Weights of a small transformer language model: 26 layers, attention and MLP in parallel.
Each number is 500 + 50 x the weight over the matrix's rms, rounded and kept within 0 to 999. Layers, rows and columns count from 0. Numbers have three digits each.

# layer 12 MLP down (transposed), 320x128, rms 0.13, rows 203-239, columns 0-127
530470512521433466420434461464550457491462557389482517428464449499506470405419512397411427478579496434525477503532481472473480495583515510532459495549468551608463463501493609448569509475439506451548546457557352519484499492504516521511527564509458477495431509415538521476540463514450487522540522476501445519501596564542569474535415511579467445497495496474515549422515476586473511470492
450419493529509474482570580486363535481524584464468545521598518441469500555538526494461514555573454499587492460481557551486572557496499543489490485497592503510408526423403528496568463492403502534501524461415494478467487498500429531471480520474570526496528576413503477494507516474383431493474584442507438448412478500547455543535480538523519398591555457562510493533536488503436505490508
579550513484366509458464580550465553480471510497514547454563518534577520455578454469486459495479561361369503522466523501519498468509492575422503532466549526578548441484482518548545516514444582528535516464472416521426461462461499541497453514481527494598542555452509599510539395460449508492446522564451515482465473553560566369534566478476485490504542556495492518534438526481428500476438
532537521527494550514445439377507560532535459406530470499472596504398495557551448525544434430465520368494401507496443553492493541565441557535512416490459379438470375503545488563489428490402495625530559507505519497428445493554513489513516491531487478510446509568493439476506565519472527355445454393506416552490492493440550513452575603522574549487487514524569509521496442417496508497425
495461496491541483511459489390527513478527530491489569458471454466409530474542529486559526518490500491482495517523538551462598445472521533470472484342514535535442557574543533532573582525462546471593430517457524456536511476501420512577552545519540518560503578493498570561554516466556483582563501440477488470538507571552479467403487531435574565464594475532546493458450479543604474527513
473562519516567533533474384443513574611544518539550464452489623483467402492465450459493483573467483514364440468458437632515476520503525473490587494468523506398448512501484419519496526424476517548486482482510504589500543482523594537461443593560502593465528569546578439516540458427520401498486492480503483548537434447463511480518482540476550476513491492542612489530493446436313456550505
515441490581452571538485481487606517473571527444551520486443547428571541593538648572438562533467473559527567475563547455530549518460465524513560492487432383526453581468489587613447498502463505484445455472635494500524551389524537523455418483483464500551540405537447546523498531494571604435478492476469510432572580562584463472493427514539461432489483612497488512421511440349546439406531
514523528463516516565489528520495528475564440526560485441591571595521559546521405459503527496465452350570481441561457594478474430513540498592492437453490566433519526468568497531548455472482581477490463477497549465483486568537462469456540435526433502430442618499473414442528447501513522496525501539555454534523413500485494438453520577542512535556522470495542568550499501569594513571449
451514502439580495458532428467513528507390429477458473504476464479508449551401554490396424508536495563502522434512504536458485551479493491587460577483460519471446657441479459422522567475544494585423563453470548538454456522545520447460492523364510493447485485477532485492446453434524497521531475499505471485465561424464475455490534545485569417464460451552569483547552451505532417442433
502551467462411491448452492466468495556504560543432497550573581536554519464574396462488568527544491503523492470468575445501532525459568485523511455425535567486530421515531590569518437556476456469450484529538554392508632511475500514553526463516459451499595527506471528466454527508486455532475522461564487484490489523475458563497563477601454483512605421495529508419551509447479607567488
505541539412575502588482538529540465566515533560552502445488544494406446449425483485407554442613509451646518469549540515470533571554530478518489453528489592574528492461487489593482547458458529433469463480596422549575449513414563557431553484460499518505443461532518480515545534537441482450556529463542431522458473473434471490488475535561541522420500410576459463460504462510549531426482
548464520540551443499453563444448510548544547491475513538474459505576413492506462491492489491532487591492522419418568498520495479373577487397531503485456415506470547487420546555449443443495547435493478538424543561497487521513503393440534536563452458575464519524571460485500425436456488506390421413498514539638482527552556468512482476540476531526461541518495535511481498513659560437574
521466520577523515537567514507630544520465519479498509444453521484464528489438463476445435515507461640565475561526495546528545467490511534518459530465509541540446552536440604420522506395532538539558471423550516403490538474547519479396500580567523460520462531557540436571533501506471473562499529578511497463556479501458629447519533444526379485512522470539439496471558585506515441491430
550530462503519410429503401522526502448491590546527491540523482501585561498453589477518428484516567461474522516495483529445434422578548550544447567394538443519400538514540513504480459432506600458431538546530494532538471464444490454450563532443482547558430541526471434558467512451344574460468527518563479500513538536480467514379498451476470453514534540395480532617503409464421503547555
475526491448527452501536480561540507516584542536494463528525486574549503435484506518453399460510514472560472479509536508468503536422492610418503534389483508487450510518510437448619463538430486497460476404529534476445441483470440484522538487541357524565448536515493476487455384525445564432354449589480509394533454500441440496524565479517537491521568431515467518418441526443473489561518
582490536538468555479500417526467547544526445444461479546589473488558469576488589475377504570428439504428515490610479547467444571562470495496562643505540501551411486515527409407470571484437517527401447379506503533461479527491510527453504526508476493505537497542523535517466444510465531419472454620485450463500383525474528435503507487463522525518557485520443475454471486572591554500505
524499602464611498567555537449497524541505631561500512532502487510509484523550531572463516495447513498588585484466442493525514441499469413421481393503517527521548551488558527463488507527541437433515476514470512528402394469517507476459510512454504543513437498447459543529456445489463452472583493424436423493485481508553570596485528431468519592492433560580543504671551553588552449509575
488532550432452502526466484537543452492524555533407505539493403526474591503417521470547585454530521559635544487461471548473465507501540522519550526484500512428470500579526459456444542492464507530462541536511527488411510534530427551557492488536453499596449487476449480479472452567470496560526534540464581427437380593448541457422537501556457433475521576611440472511409463474534615494464
547462522497533517561592546497444534497479517466517486462390555461592533527489544461492382518526516549500479518501537544444489598528562538498509537552496479403528488449472495461450490547483522572489488508488324425465563476453503425525549595448514538503509535482543587407464545463575591421534351444495514463563427439486550614506567494500533496618413512453487563521533491392487510623431
439508552496434522459558510507592551525457458472469495510500568450524578474551547482409459560527522465543500427362420533527594488534602486580514482432577567430477530494512513587576497486516445518501494495490483544446556565467495549460537491533594532463385470524466414535497459543480445516516552521599436608499557523506473503540518454510499531556522480524487451476518509475416507528482
525483391580525507531453463475533541530444521491457510427483496526500510449542405550487501497481517439441492563553515492514467449613482443540525481557480626481575473562476471435455524490474481360488552441611500446560529547556580470516481444515396498502526509496540551498512491524576440501519499542501547567508445527523488456558599524430517512535636531428510455503502544557370502415536
500538412484494518539588491478509482528474422488511524557441510451460536560555413493466511464490452541427483514539541390502497465523420454554547588512506519508473542563498547431440435527419445517472502560495420580591481452425501505476580508453405485482524419425446561444423496555547506501511534492497426451510486563510459580347518486563461446534609457465529492455504553452527505503543
432575573428497468535390513452380494468431501600485492481463547494484565578531514481451420522481513471437437546417501481488473579434507428561542599482445517473590551590515423537436302534489511480582466491415498488465475534503495474568514489517504537555523485512555565430583557473446528505495507619440361600461451531490429561553497603525548464491468506544510540464509470517605451508475
489435517514590524492480503598547559534526455484494443414474505415465550476397465558506505511585469479418515448538464486528600528494509558499391534507460581451476445497486595525480452625497479512409463529563539543474489560455492409501548545555493475438544522486465612515510485518473555502462477473536552389475471464514506553476490526520493482497444517476524474505495555472513509490543
530505554518517370537520434516579458562505464362470478416549535475437526550490508460507551537467439480507470506464512538517414546508469455549517487442504529422524565495504516441464516475549498557499531539523524483511450511499534501476489606547500465405548488440507543502406488498551389451542529561488478553522470471456532437464571414412478503466404524385552524535506539464412430441460
541495569537453500494564526484404508533467474483489449524509445445510489450501496549608532432535477506380543423496501542524527471426498392481526430487517459515432498486563487485516527467500468498480525607401434447482525514536426525477449475474457547536506479436452536463513475471549432521503481532485487524428514460506445539527478408453568532506451532462544456493568485545510499501552
486461567598466518482498419437449499461513495456475522543463473498517455486487609423550453544586496495478624590516563479481519473481585569519521559510468552507378539580495461492421472561446482518551576529478439502451517494399462521516563544512538485480561469483533467437440416572483504475425552464473436418583502559491472495456360507520485400525418547461472519453501470494412416464498
626550511510486471451515546456479475574488482533484523508506510527445436444414419511518467569503512484449433588564455436471500587494511418453571521570471480433427450535462503520485450527457449496509480469532437500601517584498608471513419489592542624506539486482540507443513495454528499525522430551447500408506502440441491569446480536455543474500499430516519566580596480467476468549491
522442548522514422510510498529589544485533440494559560531537425502498508492442394541513467485458523493368537542465527470508445484438481622457447504471450573561485502533562425514525557586520548455593484498537482484510550494512453448537535481456445439601533509552510491542489406484482526471542470510556492469550465427454492592469520528512515452488437578494498590497470483507497577524448
507559473465543537406546548435502436482521522505472503441445491528446372577488429533429532557464434578425530504478515548433454511548505406436569567590506517475521606391470546560487546537484489493500475561497443452411476479461497486464416592480498508564575471513506527431500459429541484536526511615561499545559517524565445455372444509604351507559598402543553470527574536543469443398543
493538508432486560497482416448608388439511429598446462528540473471525493488461502439523495448530475542407486516493489469544500476518449498525515513508413544488597564556489478518455555434585412484590505373585541445544448569476534466469468516507569456464465563437472485511539493508502532548470443510529489551454450539577541480490626507454556452441531404402476497525622576473525488455507
516486522534523489536474521417474432561523517428467573429552513521521510570439589549598399488548484468561514560588621386537488544515509519485525492493485502471425551423504574510469517343483379512474481468513509504547505467455439498512571468548406495533483450499523520565497552481511428438559522465442457463456573553440569527447470518477428486489558473499523543550454443488502505447529
507494542519512657462514460514547520458475426473551527484560441528440510497499451458613478504412506443610592548496521561444580457493467554554451409454533417493586421508497500588552357447458496531426494557414436517499456419545407471552573384516540442497510521444446484567540514500418500411510546483542529526489507563474492517489508531427467520463496486527463498491521495574641474513453
568517522479488432560446354453541473469423549475427481596540495437493550468620334520502529432547449532496452477453541537511490390522514475429477502617467517487488503496494483422549460405451478448462459477524433505518549462541532545437428457403477594447463446464447543479525512532483532447500522482420505481500372391567483519527484531437533610499540468567552491447537519482498465578581
448421558496527467457488562440525558544522431539475555498500503448436572499452653574501574518465590538556557458501523483515506560426501418465383520476466603472518518507510582473529575442439541496516493454551554530537532410510490450494411515507431474467516511543484404570511522426485446563503525507414524533474543512517414525509492537514520411501523544504425483455477458510483501502523
533590511475502544498542523431544582524502492457579517520508585384543468368491471567525457446449587420392513449583504402516481478538519442478557403512461459549517459451484500532492504448499443430519575529504455522515461436489542583537524441449536551517453526510542466456547488549398558464521478566403481551432483513533477514480565534492442428513497518576483434519481526558461606576531
442555462574484500559495443478512580486521470573507507464544539474496482416529555475564583492455500526609508441472484439545539549563475557462544500461449539511413446537472510442538499510571505533496555588453454586408413499585497522469525588450464533534490462479496460544528482553492501544518473502464535543461546464527561591498509565540511498511501505444509494486505565514617527543550
# layer 12 MLP gate, 320x128, rms 0.142, rows 204-239, columns 0-127
403510527515519502480467473539452541472527432573564490445577567405490454470472517466460504475496445565523478533480493433447485510523549604485551510439546499489551437424471489531417474511499613439505497492415453449475532559550472545544508516529621513390564485470603513511549556539579467485434536495476643547432526564514563528526496450461518475577608570517487452465551530447480507459407
556483503539436451563500427544551503441510439301386486605569511560528443540514461497461480476557502469461567457533520531538512517492471460426440462557517515497460576483611509562551431581438477521581508459494486514501494485541529510470406538495486413474572549437526461492425448499462576482567472576433418496437463610332495413482505470476528558519578546563473544445509486524396429468446
526537449599497453513475491457528485544533463520521503491531474516402541484525426497441530456538558568468457449440576525484547447461539440487324411527397490499484553593560444435572521440477526554417553473513494519597551429569481411628522487520555577438578437416491529570508452571562470523575471437459491477536431513522452473518559536484533508481516470498483525551504531497540560450412
559492489493431550535513428456399587464495442416503587552499468514517504511518478405528453512555469469494530532557505468505516482462572651533466531596485537437581505508528431488478588577566530415508525534406505455559510476490599515534492489472464500462498401503586448575428489491549495480517488482502604471433562545572554612491532609557473558518534502494553557558526474533457514482470
477529461468535491423584533511512525498483463477442552495491591541466452493555461516368543518413417479452570540490455473550529549526483439420482574517475491494422539552449441562456526586566628575572513578580538563473433556588595537445462537511639437504468477394475423445555578576570497509531449492489489471580513504438575447520484427471493503546481533557535548493420449435509488496552
475573485527429578392529439563449497541514596592588493406471530507375463521504464578493514498441445483516508616484467417479535562541587481499481457502506491484641538525491456469529428519395541415526540479424471553586498446527617482524476434490568523557518507395562444564558549466636451556558386496415533527522589459494528459463508443552447508435549462499427476493584572427438539470491
466427509534448489440536602485534478518487504420441462481459432551518531496574521559553488482527539618499521515519496544556478543514523564531453545488459431475575534563503451452501520490496512564506546475476424529466508507467513461531454535448463572492582455446612574449534519515487498467424582398471538458472566565526431550514532514492383516421585458441522493444537494397413529367455
501501535537546532470578461554514558486430470495515520601518491585580536523499442521486487492524487441545622474484483532473475510537479566475475566512397527549542578487446545584563528493490575523410527415388595513484485555583535524558506532482485479495536530487582510571536504571462480534545626452551510502549509549411453536419517472564510506455420424379467408551552460579516468363466
441556466501486502463561481431495608444507538627509517436481483566488510514478477551561536548474471485483441411519548521529443555477566479484473530462443576520531494492537495512527533520512398544467460459557523510422528468477454526553571528494466504552553439548515452520584536390562451499453495491462631508543516598453510481479587558518547571478539505466529468484529451413466556439534
551531570509431446490508480485411493477537532464509515525458447544496598496531427575570494583511411455481545559458496450603461485455543639501442449539472540481538480564523442488549420545422496458520473534439459619377530461549456490500483535373453531534533512486559435403479512398566440499530533401468524527406471492500425588527458525486588422447508495445584443523485502444335541356587
430592423475573616422544508593506472600491543513450453455500542588444569494445503347446596487400553457481567578494445560430480554538413470453503465455438526486519437476554582491574557473420491490547577563462502507518517513510541519520491471535543459397489564450475487529527464500516490512571472529537528447467524516466469437514468436481602482535511529390510580425498468518511478472540
537505433606541484535417584450587519543407515504583424543482539554498581493543454470493474517493541487485472550496526529563492510567473460513461444548551469482316559498544499536559563570527526634546554553494512444505527541517562580542457469481478530482516582497496454463578423493560534484509550498496501422503532526454433534479548576477496473459510475497396558525476476509482468543515
474519513510507545552468531472491543548489511532483481591426601478373517458529578411477547479550489547430479512484521523526443478462539429556539502516566497444534460533497403467441528495424509525492460465477471550524363528486609540486469532497567512534429524509534494523502587504538455498556447543489501466517487465459553458521553562495591502553448527561523509382555556485491582551522
491474569542383523499563526538398490433469465481562468530466493471472599544493513388463489523568450329459478495495518498473467547585519638452529557565505539413535582601508391506469516545521464451542540534522487453479405562435479515544516537442592505454538458492572486464480482464552534539570547579483497494563446511504525594517461456616430495496509446484533465405556543489420449496458
532420581470427474476570547501544469495504483433472512504433539493560404583478485477535550508518454490476507499532434453516607541433503504462477586487544539493507578539530443514491501573445556431521446487510494424485520528524500579584545453505503473523532540556558472593449469465582508401531485480520508477516440534480505472621572481498409503603444475492392510506522510486470463437524
499506435493554518468498578539468475571510498495587467512433513564507503515610417543547559462489432558503501581509444518431573561602506530544573429476471485462514521569567514471479497561443389521472414517508498520535506500504545503508428492454502459449460445488527524395526462611488583496486504478439457543501542378454489547580592444475471580477522473561452490544515452564447424439424
525489581487547499487461522541492594480547495533570434544469520543474476454553469495482496425567520495537534601545451530505473468462501466524478537488458483436395488505558401496527520432474495516599506558463534464466513411553522479449472580465545540516485518348494498536441547552567590450454516486505486526484430492426515495428513577593535486480506477521548502489498446563514498450454
527514571603504550544482478479439465541517544464586439501473570540529550594497538563524512558525527574457611598517501471450497507525517496472550475527485467539543520412524540504515507457454585510509506534491468523513552381515538465493516545442511429450525561378459484499472574505527521456575547508534550526463442508477487482589484426535427529519470675523495561369486551538350538487516
459418509534540444535470548493558494486482475451610442468538453523511421474521467450553605491500517551504488442483533598440502566473516466526469557476488525521510473453548472393506588514461536561542481543512523455517534456508532471509539551451519515581508570477514470536460505463520511504507493408461536455510548411484500507461540434503456457557474487480561479450442475463492523484450
424565527420593543461493549537506473470536512491442536514489570493529488422517395495489577505557486559520551504527431398547410464591446471549444462540456482427499491509529382534522419445536526409434585531566513504545602567447632428430505499456487524518478402498470562574621440519606485539528543481513460569487482498472501415550522441474587521493602510502494419516612510341484527385481
417519538544496568479396505547489473566553617547519501414570505508501494539401593485479468570553452448495470492489552556539494556463529580468459462525558480440472546528502468525532615424533509525486503344515529503518502483586493504623490501520613545519448480591552487525585414480454470512452511486432524580535525440463560511531496449380587472479505488525455542517433425543481502519413
556554609508468455554452497505457475506458535502405544559426539516512566566501477473453477442409489463469549460556603492397461564516522515406427539472465506510553548586523445468560440594438532526473474564470502539628443574540529514517433455541570627463516513451477555514602595520464432515509525552428450472481405518581525465510572444388512505418577479564552524478524444499413573556497
506434490474456477479404527526518476395476512491487529509488495547465489490511467480484602573526513523383472422414391449415507496489592669523517439517520487395465404499566510435514509523504476503432508515509525527466619597519507525447451481499503485578590465407433539489557494450560530504477534531507507550453498489518482531625450401575477491569658569475464465524606559500352397433483
439468386562578451614521417521505515532579507473580521437520468562492386547455513451538472554519555578457478479534480496535423423520497451549400492502475432472448482451557519533410531503571518436447500534536499448459481595415453630471492482483456463585521488439483490544504559521573430391479480530486460470423596537459474553520508540428443529445491475507445557506527531440434498404527
502577495583586483529469550612480456499562548510525476554531589454580491496414477430516492512457530539447505524484584411478468501502498587478486477577436476508490522489543543461520519558586491496545529505515540474494531561502533472515470541497574452570528563678519529551488566532533559542566471480481436471456524554437508481565562554474455445516494526490513581495395461513561473556462
501445462552412561563355526508543485481551457483561537521518493501458564554548524547450579439529540564521511574548455617460563531569508510510488498525500489568422509461534416613496535528585580519544395470471549619496553562564587546484508527569484483531480532414530549491489569555520519545455487530493619568581470537519534511441534510403487479534518514491495508472505480534473629470555
574490441596548526567498372481510515570457489534474505555462517456487536454531479479492576462458524593430471459419507487479402667452612531459467554522454407385523463484553556470485492595502540479490463492478445561480595550458497513485503525507522472553521469448515468484572510572525490470556452462571388528470468450473455467534435507547463536630449535467552463512515445490474478584395
498468515500511535554495409542541425486490476463528471505504496544499521498481513439488498550459420563383447514539473555560379458487520448484437575565508497544421535529516473566421600574494530564460455497470518398557529476601564493505479438583452486553391433512414477416577515565594569450485499544458455512477502418582571456522498464447530561377536530493492517660595588550407488514469
457409467569536446509507480491544550496503523486425508506514433554542486530543420503463524506558459540487443497488425512479444505434522584510492453534405484530553473541479485506450555512585456538456498502509520606578540482589498584510453462411455604511467474503423490397551484503520484491535540451519572511500445517491476615518580531467484490493552513435500614528518526492461469487515
511575474484476503534565538444511484507542476588517512446621468470473569421547418478534450416608452475594467522606529480466432488446544570495541533540477491480509554447505555530528563459590357550542552483543557546552403530485553596455440599420543554506573461578547391549491477552490486499511496429482398502450464526478537552462508419508588456490523534447460508461450606571401500428476
500566543499434549531479498495580601537500574485560500469410497419526520510534480526559588498490524434468490566476508479518466444433506387400481488515558482506456491536424546538506442453490562567530452510480555550425541558667501435412463461465508569536563420549500499559555552533515479519542593479409532551578533448564504487576552533545533507518525477430444519509508579507360533478390
437432456498446393536554546533521348465457481468402486497453491458420539515566427431518425493611495544450434529576557528503442454559471534549503425533511500469543498487448419512539533559533546404449505528517516466511482548515478565511528378399470518508481545674443537444492545492539423524473529495501526397623527557458462504519549580482554465469539579470551527401499554449469490400444
487490376509552515609504582495437551529480493594471469495493526569401485566581402460491487525493485502467443521434489528405597482477501559498501525542566513525479445537515533497508556486484381492432554508519513545445549519536486565478519510499565471571473488379562491493558564446507563443497456432565485445591408420416634554452504463460517483615513397591475540387535513502463498456562
517483540507538454588449607539553505492369460530516407576477579477496523462505548518450556593449471490478593523447451541495580544450465484485439556467437506510561473457545531521515502473436536483568491519416485544525525524577529551463534606483538552464402506541527501459535540422448478494532559389457503502511490463472528505453574590477511494531607566557461465460437418490425490472538
461501437502358534528489487543456469504481500481397578423509515628546466473563495578470535536644479521502509518445480532399500542539526508506461536548488498451419513495480452502561508535559555573463482507500443447508568560470505460427482526547560449487627503498438472499547515531561481533471563508640547505605480431523527445558441410569458525535515507482535530524480400507518371516449
538516451524584477400470496418491510487546485540474514482454506504521463431484458497494530399472569515486509409480531518560533459557460531472414482471525530504477501549439488468437556514413495506465581549523474611531536409600499469494479562481467625498507508464544487510513436559585496465525500458504559499616536519585530540501483519468424502499537411513521554478529592501470585500469
# layer 12 MLP up, 320x128, rms 0.135, rows 204-239, columns 0-127
533578508474502469564550411530509437567511524449423525440539557441456524541463475502400520537424416544535498540457468467435544500413561623532468518581512493558630441510531551564494456548513420470510499495367450474555506483516417529456465458547515491510493478443573447469515529532493580489535523391488508536491559567545613425524536538436516508526563561468529524524473485565421472422398
496455503603466509534496528494506572479435445530519421492471533483518474378497497472537531508444547496468558481429538492430491475522520398567615503531526530512480482438541576480432529507395540501591526421459508476513508516544555526512564441504476494498561528469463452498444567606475541525454459596548525500471591480436447553624501420475423435506454488498548441552536509542588575525536
544500514484443452472493438443514546504461612537586484470606602464451520556548444441503510512517500514471531544427595509472441531453497513541555403490417485481550452456523469627559483531443548520574497525510578363503529485441533442463423429557531543543444499419506499489608487425478546484578475473494453547485556423460537480513480544530561505543409526411471443479522454523488480559542
506484513455454435607471492475512511583555432521573444517490507565462476450514575500499561543485522553551449532531521474504500481426530464612444458430479498456558415517477505553518537556486529550545510538436404499553529360498518541500511483481431509477497411462573497578417515506483464495525479521423471537530577482488523591373427511495500502491587524495550514474433524492502480535506
458489420495499548475554597467469477612557478402485465636513449453529490511517465580508486454500567483470524497543562421480456498467476493561537545457512536463373517495545571462542438358462476468536586577549467498454400498541493473396541427566485485591591473386525556538402534480527490450380465546570524516600487503449439509520496495533514474497471485430474413428471457482502419553483
468381459408421517493510494549493424499526462436509510439502492542542470475569472569428422555595544489533485463503501520595534521422548484450464525426454378519530493507579534557473445663463431483527463459433441440464417522527532478477501555493443461463429586462479526441545636416529532450575470544411405435544555531417427569455473530556426419456420538475458468506479419537487521425497
464554555599596485493475433531514485530500528418494496635521486519489429525522605559503496488491481521516483531468483513507498419498512461580466527424562513533517383439500578477487577493463533450543552552431551510471582555446593474458512421473611450546350406525552485458596474490529445470487401535478503519434606527454569519462482515462508486469529441490517472504591446509480461590556
469523565578579475519561555508454459437420498537509543503489490514430540552475394512547463551529576466510501505448499425509529561482500545524473571544506442447507391571405386466523509539525575521469430482479525528521416496510522499406488520473406475528485511567499506429465516460569473448506483527513534480557491453557469520479560518480410532510536454477456487511458498542496526483495
497465496459524516520503550475471489457618396415528497470453420468479416560516530519510464537508658473513457474474494504521564487516407542459502544565509526514475477427512516450518498447492452462548524456480441574520478557546475467487472561531493482523501446535549552529444455488479566423528432481463521546550499493504500470519417488466425482520478481399460488520491366455482534493557
498427505606435545458542421497496496531476469514499543588580424466546493573580510534495485523455415572489474559465397514550504529474505459441614530530523558557539387468530425397517522541485504536526510503464561509490426495554457469444459435521504473465589480532467476529503534457463513488483538418489491439503443530474525523449470550551666382463502511430504535497518510423410448489516
497532416491567542492490490583437472485527558516469574445461424491538427441471587544396453562473549437486449507586416508467485489500472486401539555471488454441431468542459522491508569543506580513413457504517563601516481517473514378523481607506515443520527567580433496515494519583548545474495528453489448499509556541485480557505500523551555631429456583436418493534508536503527497362595
454450463491554461401466461481510488620446564611584438486510580425556509474564484494507476517488468532487502568471532528465479466544458549553401504557505466484444461517432584518568543560546552530427421452469486433558577514504512539551508524413421467500527524536431554429437521545502510542488579489477500366487446504513509511453435552550494483494489551408418534462527515520514535627445
436563592504483508470498580467462526454564415493465562511414502547437507609508550570489442504458481510496495547438494498493540474460424421507553373519558508569501456582489377497457401458502451527544494423487548545476479479522435546498508533563533456525469443548492462464436494479539494424450538508407428530480494498486543527486499464558505466430570495461556504442459479409494436492431
375548603496474539471545456467499498512540593543532522556451494475497519518465485436507571532493451473408436585437544500416509462513559415507490492483510466465567511465479434521462437518600459511506403420504494441480433487505469436355488502504474454513531519533538526436493480473523439551459523567523556419568505426493459399620522466542644567543544529537497470523463464488478491503468
512471386482460579505482521505445434535498490551433460574525568435562447511532544488470527511514530502401519504543485561475555543461461572444431534585444451509491513532452558373514621562478506568409502544529491478493437532486530589525505480478532508375447448540462439410442456444496484490400527575477468500494478555428542499457441460528597433528484446498515509557402469475558560567532
495493537533514512483550597521498445466461501474500376617537514399487534455481475491460458465433599558511536471397410437491454486449479653470531475514479561489516507473518479470444512555590519412580416477525484444483468507461475433528558563520530538458422501539467533444508505436452460544491478527455580477443499524540582496464624527482444452530486489485574471556463553546459535430539
593471505543435490422548528556574568470456506531511523561471509408439564479489493419488534525493561460615604553575424595407529571427502525580472574464528575541535492510565497440484534499514475532504554449492456531519456525482516576522449545496533483612514483479526456472416500551483466562503514464445537437419500499462519475473468468500420521490528500482485559452509460550477589447578
479537526492484498388545510533477489510516568533521539531488485458590529488343439452581462443471509487444474444496548549493533481399492478526500477536549560461505385478631500482503523478548513513559458485455464450451448484491521512576477475491454527439548488487483606509499495507492588457456466510481564411558508390412559549416571453520499579622562506588453540495572499489447396569501
525409457461468566465516602504436559476536415533560481577509429511538530462550561559479527454494479434577539507520438490534453482455461549496541497483447545551553515536475483515605560465496456552509488442566474569538527443479468534522447611519522550472502496533569477435471560557449548475513537497506497529497564465492487527476511558562398473497486475466527494521522517500557493523501
428477589479578546435558495520537543560502440515479500519370488523586466545505512501461487425469575492503500523528455485550585424475491403512495499512449541487532555548582527542513486577413459510469580488478442513436510459555481549512453516577451557510589505405501533481482496524533534514413516625445506510587515463477521447440550405497461490530452409539395444614506449655504600508452
507512557478488404505524483390501482385531475460448486481521542512541495545454548543547599472521509612596538519478514541578538494519538462546540408500472488510492498555459492485473503503570550508510466457565500513496450477439501529453481457486514442491545479503588550497583580464446474508482498498509438474477530442485388468611538465459454564470403489549531433487513440422473619518507
532472426531510471437446426485439439580386472521415439486408558478454457468619486538442447449505546467426543521525379508505493443532518482609509470566497473517492405566500403565407486564437485452545430448438560481484505542499490367603383564575460520471423497519439536514498437551549575519518494502538524532507553542525471559570597480480511511417520469442516522534538563512446481470561
551515450502479491506490435506354530465560495515481504369469474524461446522522358505478550560502561558485389475529476456543547433556496465538452493517497385528489497480552429509520458476544509476336469512549571513459566488496522425419467481515467450543558443419462585544483531580504466545457492461555519486497569509525471469438503500596521499480571491536558515515564528497416457496495
439546511507422451399416514428423523581427483636487522593496510498601468520443466565478516506512570509456476489448465385486486491539471460473528512590511465511465471480533505578500521496436513540541460460432556557532562532475531434550502468379516472504510541516486480443437519469498552518495528496466488469534510441571485439554521577482447532430493430604421407416627533527539505500504
533463455506434493533507537503447472497502397510526482426569465523462486401514500555489478508495426473518482449468502511553464571492566460478533468425477544425453510450481520498453387504525534472513517462484533527466575437497469491450506452533538543515569499453575607402510452536485537423431519616501505445464530530510508513406505439519550495563540427501486504482486553471476540487558
496506459508558563574481545531491473538504444471503593554450478479515570506508472472464589456541514453536475406552504502529577569499535466560542552448505423415489480549494460458446495406497545451452484470562546563525469406530547673391468429498481467528496495573515541507456496493570454484433434562469395464564413569543431411502626542452423510462501530434484448541461539453607442460488
471499463519442490525470500604479548498487588439489543590458500549487474506525497543472509506526499519508485643464419508501450544559443575402470482528456548420442495502495550478565449404580536471486518498529550441512470456493547552485442537459432464485616566533478447538492581422441468471476478590541454533451459473515522527401530440546479358490465468473497449495480518426477482461488
503515539490543501533443563504450387602577532434422518526469585478539515527491500434444568421524486509517461504538441396442575500529515462548627435500522510473417549584487469493624477495528525476519488477544487594493516407551528476541455432570528558577445389527493525568527491482517408475508468475538568518450477583471441417494488482550507508552487444474578479442562538460560594527504
594542436490618523478474475462446354519507493545436527540443544458513528586520568469484480486455516478440616565469528567494449530538523492526559489515496469499518428482530524562390466545520483456540435424473432506456439526487530500538418514534576513594502505491480418339424486449489488434518519563484569545562547480405435505522537555482402504452553502494465483488554552526396429448454
493524491532551549450556472524500512539447414466408428456562454520540455505551413497457482410471531451448518584456445503499551416464543538524536496555502520455548525327497455461490547556399497467641468484504475477487457472521476578524500495550440563498400521499499511432537456608446464425504517461491506529496369481550479472506471542486480587530504472490479522505437515477420500450441
523554477448528543526461400553472524450543475526476468447462593482433490512493547556459486469463513518534452504446439526506568468505368564488476478580394553526573459497544515514571520536347546522489539496606395536480500505480371490526500609496504430495431481470629447431464592514578506544509458534515524515586501505560530489497464402559489523580484463501482508415449486557630477534483
576468597476467502430525471457601628513526497458602553550489507441525542502419629483544509537584479678505458481445616594442489526537485508414488548550481535548470507557501478539506514549545485510455531521593495537435543488510515553512538521527440498532468505494470422533488472481495536529541487478541315554479474413547481458457424379567591401512544442579451497531505455498411453534522
487533608454512501479444502469457510498450497440445448610490503427463519380518548599495528366494506503470430452617435518526465409504546443446519471496517430516481480509527391459524476411486520444485507541422455526472492525505589551497537535523524536461541460521441458489505504482558535475506511514472499524393433521495471476524422502498655596528523539415511415434442455496599519523490
509454503527575518539412583500510491405482482529432485466443470533608534499584657517471541538482507489512531424401442512491438501387466538457532514467488527547543494463482486435504584509469535468575485501402457512535512515558505495523432526441552549451483544619596476497453609499463560444545420492517453479515502415468404527440495462493497511508508482460481397542485434497520525480469
501547516537548462462510427500629443539552522496519454461501410488491554528482522453585427517542558494520459431580546532465402438421551506491431568508421503466475406470525594509507473519510499556551518556439555492504553474447525447540511442482471436527492462458546395489551391467512493454509454500468541539522544460471423417468546487412462502429476490464438515496482574464483515436549
589539472521514530485495555539457522495420449531531501488527444458558546420524456532501525469487526539463540492430486419578571541553511469522553528500506493403454523589500425476530471592509531500394632552504477570515512492468507491450421546406533535453546476458541440556518440545499471563537472522499486499492534422504496576512499549511410514548562464498510538547523563541522534614498